Part of a small language model's weights.
Architecture: RMSNorm before each block, learned and rotary positions.
Each number is 128 + 32 x the weight over its row's rms, rounded and kept within 0 to 255. Layers, rows and columns count from 0. Numbers have three digits each. The size before them is the row's rms in percent of the matrix's.

# layer 2 MLP down (transposed), 192x128, rms 0.0804, rows 138-191, columns 0-63
095:147104170113156101147052123138126162146130100133105141178111101109172145136109143106150127166158139158122138140090112099144166102207167228095086097130153182029187085071120089091112142079139125
107:136132091192105113124135092050160104140136109125125079143133087076087128057105150084125144125081188134119094170188138141180143111122135144130159159110130183104133192173149128160158137091135153
099:112091110188155118103178176154115171129174131122149147082153150180188131137180103133146196113105124153080104104120163149143107151150163125197138139093119137134106163140152222129074133136078115
109:165147106229094087125091106121099099044086133102129163152093117109120188128147110134164111150112072198115106122152216175153106169117132089146107096125135119101131137103138116124137161146141084
100:178136203101161163132082137154110135131154100090114125090111102143152134100158103097090093139076092149086116164147165122139093153103148162109099124171117103144161144097161096177094120105164094
096:171109096078149142081120157073199102150123151128168162147086153101121119121090061180120085116120173114085139211191139110163195193114150114070176108119156154122094178139140155090092106141162070
108:163132134134118115140066105108133126132056161159112119081094101176103143110103108111107095107103148107155073112169153119134137175070149142050110138157132082110118088107172130117146119157120153
102:154133139093071128129100150098072122206106062106122137100119117110118131182073198138113154112145077121183110172125152177106118180114102152111127140092096091159087165097126072171086134176107126
086:133100124108185123185143152163185149127106130142096147114119119092135128124121111060139159103120151123168142109149103121113119138107124189159182133137137122159033086142130141144122043146119081
094:098074116135100146122114112124187141220105074169161126124155110179123149117106181067159048143150101048082139101148101108109119133160119148139102107116132167144125107142134153128132105123080092
098:096101121119104183112124132116193155135129118152167136124207198162116164140135177108150156091112066117086153149130122061154137141077088139157109127128129126152190169170070164084140110156192158
100:127132148119171144186087148168164160179159094122141082129120108162064119202153147137220095154159143106072152091152160159156084108081134109131139094104113093088146070050157156118115139124148098
099:158135130185135104073076113109149155182142115130148130124099112164095088123127135105188150144079157146134121081151131151068125095124091180108147147158107104202092089073166139194128134170130182
101:129134052148118099182130172169083082153190164135140160104077072159126117168145134165146072073193156127114100172158093114123118160094161172107125169125137158095133143133119165113148097104146186
098:189127159073129126105180133139151081174084122045109133142105131115114172097096141123157137141149083121141131104102144146143173136143034096121091098115152147087130100130129123134155146154155113
099:089066145072080099125098132124054143157096068135156182186096110121181160088113126145157193088110141153152090137145124155082162168099148166190152167132081140114146190109197126089141150131169138
098:156113110130099128162134144127144186149134202135103067156095068100053132127098086115150136091076129063106109094100151088121136153092137137132104170120141128144088075202136161095141182206115104
106:099129097186135135137096155122114102061119098168142078168114138121160159135055095130075147110110121136128153145139122104089122164107132115087178130191137160117098077145080168090144071129094148
098:144199105121069138145111155102163175126117138174147125171140049156090118096147199132135061170118169094119102094104120148145175166153173134112069080143091137121129092176136125184125138129118090
110:124117098124094121104208124170110147160164103110119138132095173076064064140127101172132153115094131156147172132143089112108103053121097080107170144102099163201134125118110160115170110180095102
105:152180142085123111131112102142147107106125100058069137120123133120154157179156172121120133106126157061166082090108124157150139105171122166118141125174118054084149178116166055158112085115140164
100:138126122115140149151110125146091060131102113163161153108076140104148121108053061131178141078137080147046151076156147055106091149143094149117115168094191142094153087093148150129166084106149152
110:093151153129051105080167113075167124160109131192144154048166178162126127121131126132152129078129142139168123138104120137224122122096090166165126141131074112070137155140098130150185133130149182
090:143115125083116104178174090114111150113139089106113129103092124129042148132142040095147184124143148136112164094142180115096064120148104121098190099072107162159086138095139163110153099153106136
102:169137134105211177127151158120166152138097120134118095142093172132143113104145138186090201183110051124090117159127098153151162108189125138109150136170123105133151125097128149142151193100221106
099:167165169135103118103125061169068105124074146079139147072125108128191133086125126148098130118091141095085147121182150191100168181154133105146152134112143166095131116063136125134163143148186117
101:111130140114118096127108078195171130147177136110129154130164122098106076104118100130094134102131132139104126134131086134074114145063076043204122137129103081070117151137155094101111113089125115
103:166097145106140170093078185178075131134160095055134116129129122082099114121090158175138110047147134070110112180135098121087213177137179114175104156141106108130128127117184144113101160165112153
096:101130095149144098170070148081066142098077161145110109131197097112122078104117145125121177129124206144133190125134144103153169159133098109110155139136144170151101109115120115112181119111167101
091:157141181084119131082148131123152131088115098197154111128147097098119104198076128152167123149185177071132147098109191107159105170117085169091093080128138091102139162101118167132119112163059194
101:150166114164112131134100153172115148088162143157144175119075133127136143165174158102129080070146169087201131146124132053096208146172125154123117158141092155118086140153119165144085153154160087
102:160155096159155094185076195118109109096130136123128146176106147070108183138157159149116170105119125162114157136112100141140113117158145100060172121117128144191087151129093156080098114129076135
118:116142139190168138107080090077164117101125191136156156143148174149136094181103116098147133116123068155119150125204116105152173119126147072081106155175086112125133077131070133133182146129100122
102:058101133142129127129119087117112135098093155193149086162101122199146150146154111116140143118171131171130110106135103169172176148114144117139120125143113112149106161099078081094055060132171179
102:080170117107078167210116112132122139129088132084143082146159158156090145137149135130138124135037097154141145206102121130054110156100177131140105122128129087106107132135087121065092124105099109
099:164113110106132159152193133142110138145085065193129149077156163147170184133083126137101104175138063101127131122057139054179156134108122088113155125100180128123119117139080090115126129085106124
101:130163136138105122118154137139070142119135140142054100144081140096131164139177087174109115061096128156122059120134172173114091086136079104187093142103118101104094121070177182134144141131157108
094:154135131140138066102098143083176096157132140147127100153070144075161109069096197192121126101133152164138109080123111141138106083180110061119152152085125124123144095102175119114107116115117088
116:104094104116087163119104161095102087149087114134111121096154119090085129078157144127094177161169108177159125156115102106141144121161182076168095150075148172162121151144147119088100140148143135
103:179186138173094084125144146123085195125150166147116179144109162167119227146128103138136142168131125131155150104107180161109179143132159103121119141223173079139168114136192122138155113163194143
090:112069175106103148156175131163164214119065103140115091161096132131123075151089127155141111143095195121136138128136131123092116152114145097128078122138135118141101158115129151155070116151152125
096:174125142229081126164105133137112150135090095102122132114162137107185168176099118150137142103126115118126086098113162125137143127111119084140125125115120170116125145084083135108097155123121209
104:168173148169172168089125157197126140115136148165159114201095072085124145111126136140105136170106090165122151078105164166128128115112066073109123142090167159104133100148159134113133122126111067
096:075124125076103143117058138124098156154094117068165108182087181075179163120115109147074052069078075169123122154131117136085094128147159080113158122090138143149155173163099139091085089147114120
097:150134176092085141123091113062121128107068097102097157084110069121133174130126119105141143120083160087130163083091170129094079122165160204143112109130151118080121124092112072095132107108102148
108:112113136118163124097108107086101112096104116114116146160098053130145143174117177112088123105183129101169112130151166064129093187151113154101131115099048100106124153096134166085146155114159126
108:131137116091096160121134160127167170140141169072138128103120126088120120080136163116139117165141123121129146067131092141114114101185152163170082158029172159176106114174138135143157169107150119
095:122153130159118155162196084116102102103133094120094200138166121142126136077159094100132133115139112123145148148127069210086140166139215140170094114121133126142139145162130147144178194190171120
089:058119115162110076128101162106095193084146120149214110117121155164106137106153121146079183112149162131131111138102067091142114123075123185118188176166116171157102137141157148178108065129145102
095:124170129142102111148058102045113110108127141109163197132161089100130139112125129163147090160156051182103109168136154129112144196109082134067132062159141106108141148087137157154109102055140129
100:047128141093164119139141128134129134144139160174160140188171122125158097113168160196155207143134090130141119126109142130136105124145147083136068116144068116107141078130138143108169115111106191
096:101152097096169119101186122124154143082133146137078142169114119094126150103107152128093143110154164125108145113107128180110140134166103061202097174100106147092087138158144079121148128183076140
104:107095114105117178177112129091167182162082166106156187081147099126126099100133147135191167149126114154174103140093151136103137110126178083088160120112136136136115069156189080195104127120158112
096:085166097123124128126147126134031126084093147135123139127114130089115145161142182112201149160123107148122129118185150143150084172167176118132159143103135140112099161155122108088124171131188101
# layer 2 MLP gate, 192x128, rms 0.0823, rows 139-191, columns 0-63
102:117111113138087136187192149103170081126132090145111170111126066126198139106093120122178067138170134097104156175111156137105104089095088127111151153136108135122091127143122112108147157144170126
104:100107141135090094126151126095060109133177141205123142141156154175119097094088160147099108066101147132160113195108065059138136192101160128135119094131137055100070122124126131136164148124115088
105:101125108174136152151151140115161208142137107081133069145132154132180113107142222090187146164105090122089128079089125104160130196143101131082078116109107111139099104124142077130131136142176074
093:123152104167152078165127171155183157146178159130155124128100111099095084129119133156144179145121147113234105164155097148166151101125142104146146171076080094129120209096164117177106071107061103
089:164113185124141136139129150163106116127050152105165139077124122134139160119143168153084068163101149102081143116104120161143100155115127136137189171075100138165101143089119090088138062150070093
105:154115115110165110109177134132132181108139073067153114164105172147143154090134130166072092090149089132132118137156142130094165118154089153183133105128146139190066129199148157125137106092162191
107:142099169187104128141100152124108164139132138103210120146189109109132109094074107134093163136139145103131121173232148200133082151107046097136124115103143119149144148113115155219117115167149176
088:082107159102142153149088142151132120130169139148100108072091140070173054093154126059113121096160150071145113094101073123111122170148138138177121094097132116141149077163164163183164150165122131
096:043091129088186084115142085119113116109178100100172117089107102159162125157106164156136104125181143113133114099131134153103102140141118172157121142105183114099141101161151084149137097109089175
103:164176162095189101106073081118115159099079187161137096156089103182192072181105165136088138159079137118176091133100133147109096115157085120168058105114146084120114129107151071192157112098077120
095:088138132133130168142226171110182177116093156119120136086125155112184060088156126104125154148181162117058173156133140118066157122140105110184127197089137161171144152152198122108107100132119111
095:137110158177111149085147170155158164126184167091142115143113158159112136127109094138142188112125100152188140136107096158102123152073129134144234119154152112145180136107183132157111093110128115
103:225121175125138109124140112159158106122139089149117137133103166126159150090051110094092143158119163130132118160174176081078101122132105091119158106137134132171101111136189081144114194146082071
107:098148079178156055179100150098083131117144167122114142128141171165162145109109073080122170172129137150149134126140114126122136125168107159124091146106074209171107074063146090161116176129155072
095:139128104121136102101116092114105169157103087138132166122101156100146124120141138157081156129142058102083152130165166121087128127080132114139087074183143129126129111175138123152073156109023169
099:156099107136170105089155097156121110125141088115110159087140124129176146156121161125132082166150160133116179132132127154167065100103099137133155119180138136183127109154140133181100102124179167
105:123102120086090147105106127130153192120125135051158137148136094084180079125194211114114131113057096116153100109125091181146105144099130177093103096145093156164086184165151071144079162133153143
107:118140136094152155114141065115144131153130138081130118160052141124160078146123194125090120073141159166098126131110088168087136105129141128140181106151101095108093176087127114121161101141164136
110:111134103118155106145138157082177102147143114085161116110168124168148113101132099120191090142156094134112074138122120156128174132215130148128148113115097160088146126124141183096098129137099179
098:126136099183160124099148153154178125146102143155153208111121069166144112149066086134083166122130128128126129144103134104129135114108127085080207074135142098145037112108147125141133103157094091
099:186113154136202151111208118086113140147091098157151153075198139158071133113157134081077129098145177058201101134165094125159158207080150160121167147111105157149118136101075085116099149121086111
103:162085130135117170170157136084147101153161136138150155111139138074151103130053151149162136124110057148151139104170178082135107114111109109105113115118124173132159102091149082168066114093110106
088:148141172110130118074115064117173186118098050134136092167133086123150166063123117183172147095126122180139098150129071136110131139105140139144126169142149132156095167129115162166123159152099159
099:154096118094176187098099163121169139095114179162134092070173118127128103122145116134088182145109176143135102124114103137137182156168084151101089125190116094092188126059080124168112110213140128
095:118086145124135118110161142115158111145104161088153188083094127121167107100100110117143132155131141127147142173121131210124130102160144096156095156143104110176116166099100153140137071144180090
099:109116134131117102122171098144155132114130080141106146108101156170119086070136122149136134115156161084141103144129072129156124175164122129219107086113092119140148192144067139149070096132151173
094:193125094102114093156159142111158082143142171126130164125137114110158136098100145107138135146156085099095115155074104102151172160146127199065085123177093123145098138113169149093077180164081193
097:196091130119135171122122116172109147104092119083126109158093143096161043150141128142159140148102124082147059141144108131137105159125150095106135114160140080145123100116148046094137141202136131
095:151116120142181160171164108112141091134100097123121136175147095088184086187111169147055145124104193110125099099138142081145104138102052178155094177118114114159166128100122174117082188149131199
098:154113110139164137072094068119103142148093131163179136142121076132111107150088101159128112123173138151127100116176178160128141103087114142129087169098130129047105131078164097111102124055140083
104:169118183100150214139116135155109169121153086131074176124094143143139111190100134085147166121090138161086167123148127144044206146142159084093068112128098083159125168150091119115137101141139121
103:090120072160099117137091155124104128098088123094119113025182140145094075076096137090095120155171082101124164111091137103130171148140098127143135132092159172174127129099159110084127156106094142
108:117130112073115114149138047061092131088132125128160065119170141130148156151147116090132151116120151157159083133103109180057117107095150121185074192096102137148129112136104093161189092106169116
098:151149176123137141107129148149059157081155148133135089134100150075108145100116089167119150163150171148122134037193119103129141062170081122106168170123131117103133147165138110126134117156185094
101:153100141094073112141182161134158094107204082132138177078109139099112158080111188171102105099141118110105127141152124151156133167122117031157141135083156126113080075143123143118146146161099137
104:115098129122123148171112133068163175168150127090120103170096136130140132115207112102133110096150185172086162065131129086192075155104143059128133156117135148129137107102143151120167141139180069
095:187132088109119081108115119135116087214122098144158120084187141109154111139187157113121122139111129131084151141103068137112112114085141116102108161070118101140128165160125050122073135161105154
107:127156117088127098068129157188116106152149126137119158156139140123092169171130141103185123105168117113176170134125066089182134140100115087156143114167111068140104124199129116115100203183142211
105:141138167165178125144200160112104142136141148150138075075118104107132145113062143111137102100112093135094094098184125081123134144186096124134124112106110054154078174086128128119139123118198108
093:150092131137196120118112145120139087094135081103104081118115148127104155157145114141089058127082109106124142142189159118135112114146109123113108137166073100205074110131096138119059120186120117
088:155109202127110093142143182135157125123070096096099151141089098120144133196139114090094186131176191108145077122139107142135109073113126047072117138142167062092145100091136151191178122120150164
103:132150069112117129145141138102109096113142071130127138123133172142144121130169135121183118143124183117163138190203099104144115169104101097175079125081175078084155143148134089111094089095179114
095:133111150212187144211101139050155096113144090093159117098130117157113120120097113106130135090121169141111174154177131121110130157142091176156103102189100098083144120119114138186174171132132118
096:087122133111129115115113105155133126147158073194150180112131090163082184193070122122104114173114122095122140082099134142122121099134140161144140136082100134114107141158173117138049143139147135
100:116158094140114127142092148195130153124075106141127114082138171192083073150118155149116150134204191105141113102154073135127203084151121154139083146151124088139142093219165128130126218100130132
102:121106113122066190137138121129090128105106150073117127136171117209080068126132182125137126117124158133104149117163123161158135160116127119132083135106148124159202136079180121108095065115109158
091:184144095115175097107084102127076142097152070150092150150149134122191107068120106132066123160117107139140133200121100122140187152131108170132100074141124102142132136181100118186158163110151089
088:146125124104080128194115105209107137143157186195114133134130182101116138155131103158114185146165127152176085093159105162084109170089105092159085124143110082111172186099151132115072189152188119
096:158038106142126105141127092076079114124120140102073106115140110162167132132165147160050099090066191157097127196194121109143096119134143167109183100109125109150073103096146131076166063198119136
105:134126152218141155096133138110096151178148133118072155130143134081079139150123118165128140110157106152174148133154062152108119115093107115119104107132082126169140109130183079084155166125145063
086:103127161112154140139102157181057108175094092155090119127121154154147108087088118078132077088180128155104095113111116075102110144138106192157109126137156094129086083175101090104124138130102205
104:060066148108109178126122070130142144165087161107130108142139092130150088191119133144125109146218168189148082087147153144117081112150149149125095159128104114115124173090178134173103106117149121
098:149132085154161119102099087090172156174157112119128100140133116121150146109150158169109169198143155165133139115160155107095153147138124136095144112177093121190168144189093173107106171151098116
# layer 2 MLP up, 192x128, rms 0.0786, rows 139-191, columns 0-63
105:122129096175158120089094136044093144127109107123125085131116128071142075133143104101148112112138204098149156151147175120097157098174136162117136129111160179141200104113122022194100140089099159
104:135076176124106147105088138108141112125158169138168109192136186057090093155130072158174124175201089133108138120176112077155094114112140148059116138143102118112136155137126103121118068161148168
112:143136076143096107114120149111129099166141110096113157085110106109156095161145161137137121120147083117124109142114191175152145116109110124153137110101183094152161113123090187131097129122099165
096:105129134095145116134120120101060163156175120156134123155121194097177168144182119085118056060110068130108111167100143121125112088141145083160103165146090170161150115104187143123124114153131141
096:205110168169164121172120098128189111183146117126133097131141142119069165170118153148102101132127159148132169104111156129105099127094139109135104150126131081144112101109102059150128089147160134
110:180121094109214134165189130106047197171135158146121141148131084191127075121082117120072125125136145095114114148122148131155139168115176152078120166182126143123161109105126172122117178153095146
091:116118115103106102094168154146116136200181115119116108128091171119138124189167072167083135157129219146127097176121100168092071132142122131128149084117077110079145108107070118140155095165144144
095:159169155083068091096065160109144095165138115117158151177088135132113183079128097133156104150104137140116142137149136100145113135145108177107101148128101138088117106099118105114167187085103175
103:134152062173143114130097130144073101087163137054115166131134124122188158133122132170126143097162110171136112083054151215091125108136143146172106160186093091146139169113136102164106138139106111
095:181142108144105160160138128119087121177133058122134103205126097175095106168149146101128103136178145131079117111172080110173110130127127163096078140171103130135135049082067154144068114156105139
101:190176099113137110074106104118119114120145154119103152081174063092140122125150052162073162195137160202131178172121185185067091132130129165140134176100141074157097137140142119112128143168173105
099:103090115132137112143169137119131156102177118144132119193193124175163111133124150142115077117082081135105131089124091069118062135170151141098114123070154122145093110181097149201157102101186088
096:173165141095091094193131127092056082107153130139140119118081164137106131128119162137184149135157233137128137131181125061106098126150139110139113053139129109125129070060114114168131106111138122
106:088155159162130114137094110098151162049096143118168139118157139086165108130154075131139164144143176158094127163073097079119132075099161112139125087107108107098167150179173132236161123059160098
099:140180093146167126129132140147123136165161067173078099110102144094131172134146203117106146136149076119111137090103157128162164124185058128118099169134103107099074065138148116187107077088101191
090:163105168091061186125148107091084161146200146111125134134166146148105092093101148139094132085125097088149105095146097137164145098070172119095153187145195103109068086133084181110137106107160130
100:091127090171160078133092112084158109130114144133058066141105160116152111138087105102174141096123117108090145128151090122141152107186112180113164089121130066128123104126130135166076130162099071
100:170133120137155136139120129141161066145161101172151127114144156187116181135124089094132105055116149218139068127170169126108075123140095120104192082169167198173146186115153102107160103139093101
117:169159143095138160106157066143182158144167108103131100063122155124106172150143110109174126150127177155141175139178138121152078201094113108131126111178169103163086106142064112065095123100127136
099:143156114151172080139118123161095097129081118131171127068137118158129113108114141186074093064147130139165108150109164110159145094078133122163076104119130170135104080121085120179117135174148170
098:171135129172089141109129137127111175095149102182190103193122098142090119131107158143121078079116104120117140159177114086116106132111151153080141192100102117157127179159153113078119160101139162
110:094147154111069163101150040093138161091095093109121102142146112110111234183136190163195105093168147092132109138152037106190134112119043123143116173108139123123187117161126127091110125107140144
094:130100090105186109121141144180060058157155140102169113139108114106156086083186180168129061149156113175103062130132124138176104124155166142119128125144091063141137101177058086108152150171151128
103:195155111147114145135161179156133126172152120150070106147133126173087137071194085107118162149119138106124124119076105122148090123137133137131104092134132066192097158093174159114103087165153071
090:097093205127119097180091138148097091111144162118156092076148119101124162114154149110138142118148153085101166113148083166145145113104105127192159112077130169088127061127099145138172176148128110
094:143103109142121168112137063104177136143155092187152130116145040113128098117085145153070132159158128188085135093084182123178156097145172162127154084136181115119094132186152099114147088110106098
094:091119128151117164145136146127061157166155085070122149173142154193194176143085170165131086177039144104183145152156124159154108145109100114103119126090127096121116119099079150209116094152162065
102:091090155148093124171131148095097174172129069178142123131084133107108137143121168137136090129148144152147064107096167131114137196107098157193104116133091139077157162179140117136101129105110136
101:134122118131117109131160146098108173211175192086161163123147074181117131083144111088078116138097088209153189140139075117071136076068168101083149150111146066154162152151137164147119119141178119
105:202113129138130131126172054107184078076071123129125128133152159079099087151096099132141106034149156196067118134117096123171126164162115145137115104159128130127121122131091095141125106105158127
100:131156116116060190122086122085087134163126159109098156069109094155148085112162085135116153125145181104108130195033186102117131108153084114172130073126184198112071124139135089126099117108129172
117:114134148161137129089126090053154127108129155096159119156149237142154058129131102107119169112169048132142116135155062095111089143114142138098132118125051116144098114124062079106140145170168125
107:179122121134113221116116103121134162101176105128122144104121053109128062096145120145083150145102122115114168113102103102148112088126121108086105181140184136086124071104095096155108073132145134
098:110049131156164149125125160118077109126148152136119064058073161158144136069137144096149151129122146121155114094109084072133091149138192191157129092144108158108071146097098152092149144166091086
098:113109195114172134078117092138108166115101138130147118108090116109123098169150141103136105173197155102148127161131126126133091117129162104161119187140120107080132092118130138161177171118129100
103:185150132126190121103057118131149193101108092121144171143113133184155221091116156174105114084167172092143113117135134070153178136161153123107112093138132121132067103125120149112092189193103154
106:090050157132107144107143183153135124167126067147132109142101108083116106124137069123168132115117114194115165191137164182128127153081100154145153134190124145140146153158122097146108088143129083
115:112126113126091206118129103173109181194079067121110102141111138066066136118145100159136125163122108101159147200111086113074126116150155142176104203105101123127093164162157136137063112151141107
105:176149132193176148084106145143159131126082155130169146114079143093134127171120072136125119126127115160129081118136171075129092132072078121124090141160125092083095116050131155183099107106112179
092:119162104078084120138125137114152115140196110129107144124113134094117160110164098103074116176123104139153123147135177189124129082138124038107146092167114117152178105112072108140127154095086130
100:114138099145069135175165124131166081099078171135149136103151153126190129139126070144135181156112084183099127160106136128129160134113179138096099117087106115141100141122114100137161198116168096
103:172158161162177158120127076172105093130096096120115142155145110139129101129166088098123127143137061110145141142190086159081152133161118089112067161140125053103133101143101076185062113125123106
090:098154190162127131163154032099185130110139148115117112093092135141133134098119091184062088166188139118107148098143107122200142105169105102142110138093098133146129113130118116173171155072154096
093:113133152107166106153111169123138116090165109131072123059132188182142196096098118136101116062058103136135091104114108087137105170120095137161134188118121175168076076088109093200169115172122151
103:085167196135066085114107102082140113149098183155126090179098180097135077105142172167108154185145119142057089110084165174077130102118092142129162101133124127089095176116083094135105141090145102
102:100148146046092134173117162149139203149125126118151123147132109126175141116103174136095132129161102107130151104154127168125147093113113149133049058088129146077140145158106140113111121113172104
095:161106164125081133102159156049113146179147071114120107120168148156147117134127107139116095075130087146177123116122165143111129136118127137073132124139128165102150105115146192126107168195134120
091:136124179090141141066120134167174069092101118160104122153133151157164141164098124119168062081179079099157096118124206120078094136189102082112113081146087058123156116184110162087126079144108126
093:114136080152185115097106149140161089117151116117117072114099068156103122169092044056124108144140098106151155170075131105141189105114148160162142138147139160155117114116122099131116137166167110
094:165107102177152184098163123118110181182114109167142091152138072070063139164131097165138078098134117123121108116107071159153175138178130092129160140163163106156130190163112102186139085119113142
096:122149165158155058128091140139160101157212124140203169148126122136129113121073101125157157062147166155172147095123132109174166118091089124138120136094109136118104140130064133102107157143141120
108:155148163157075119135105105081150127098133098107114149136159055108125045049134180213145107116110133146148105098118134105122151154125102160137142170103115144149109085162123104166092094030147140
101:134099091135101162187113097073133157139149076189052108064121127114137118120190094153139091128091081133103114150158174128101137134163133122157158107114105111129118138147116177108215080102112145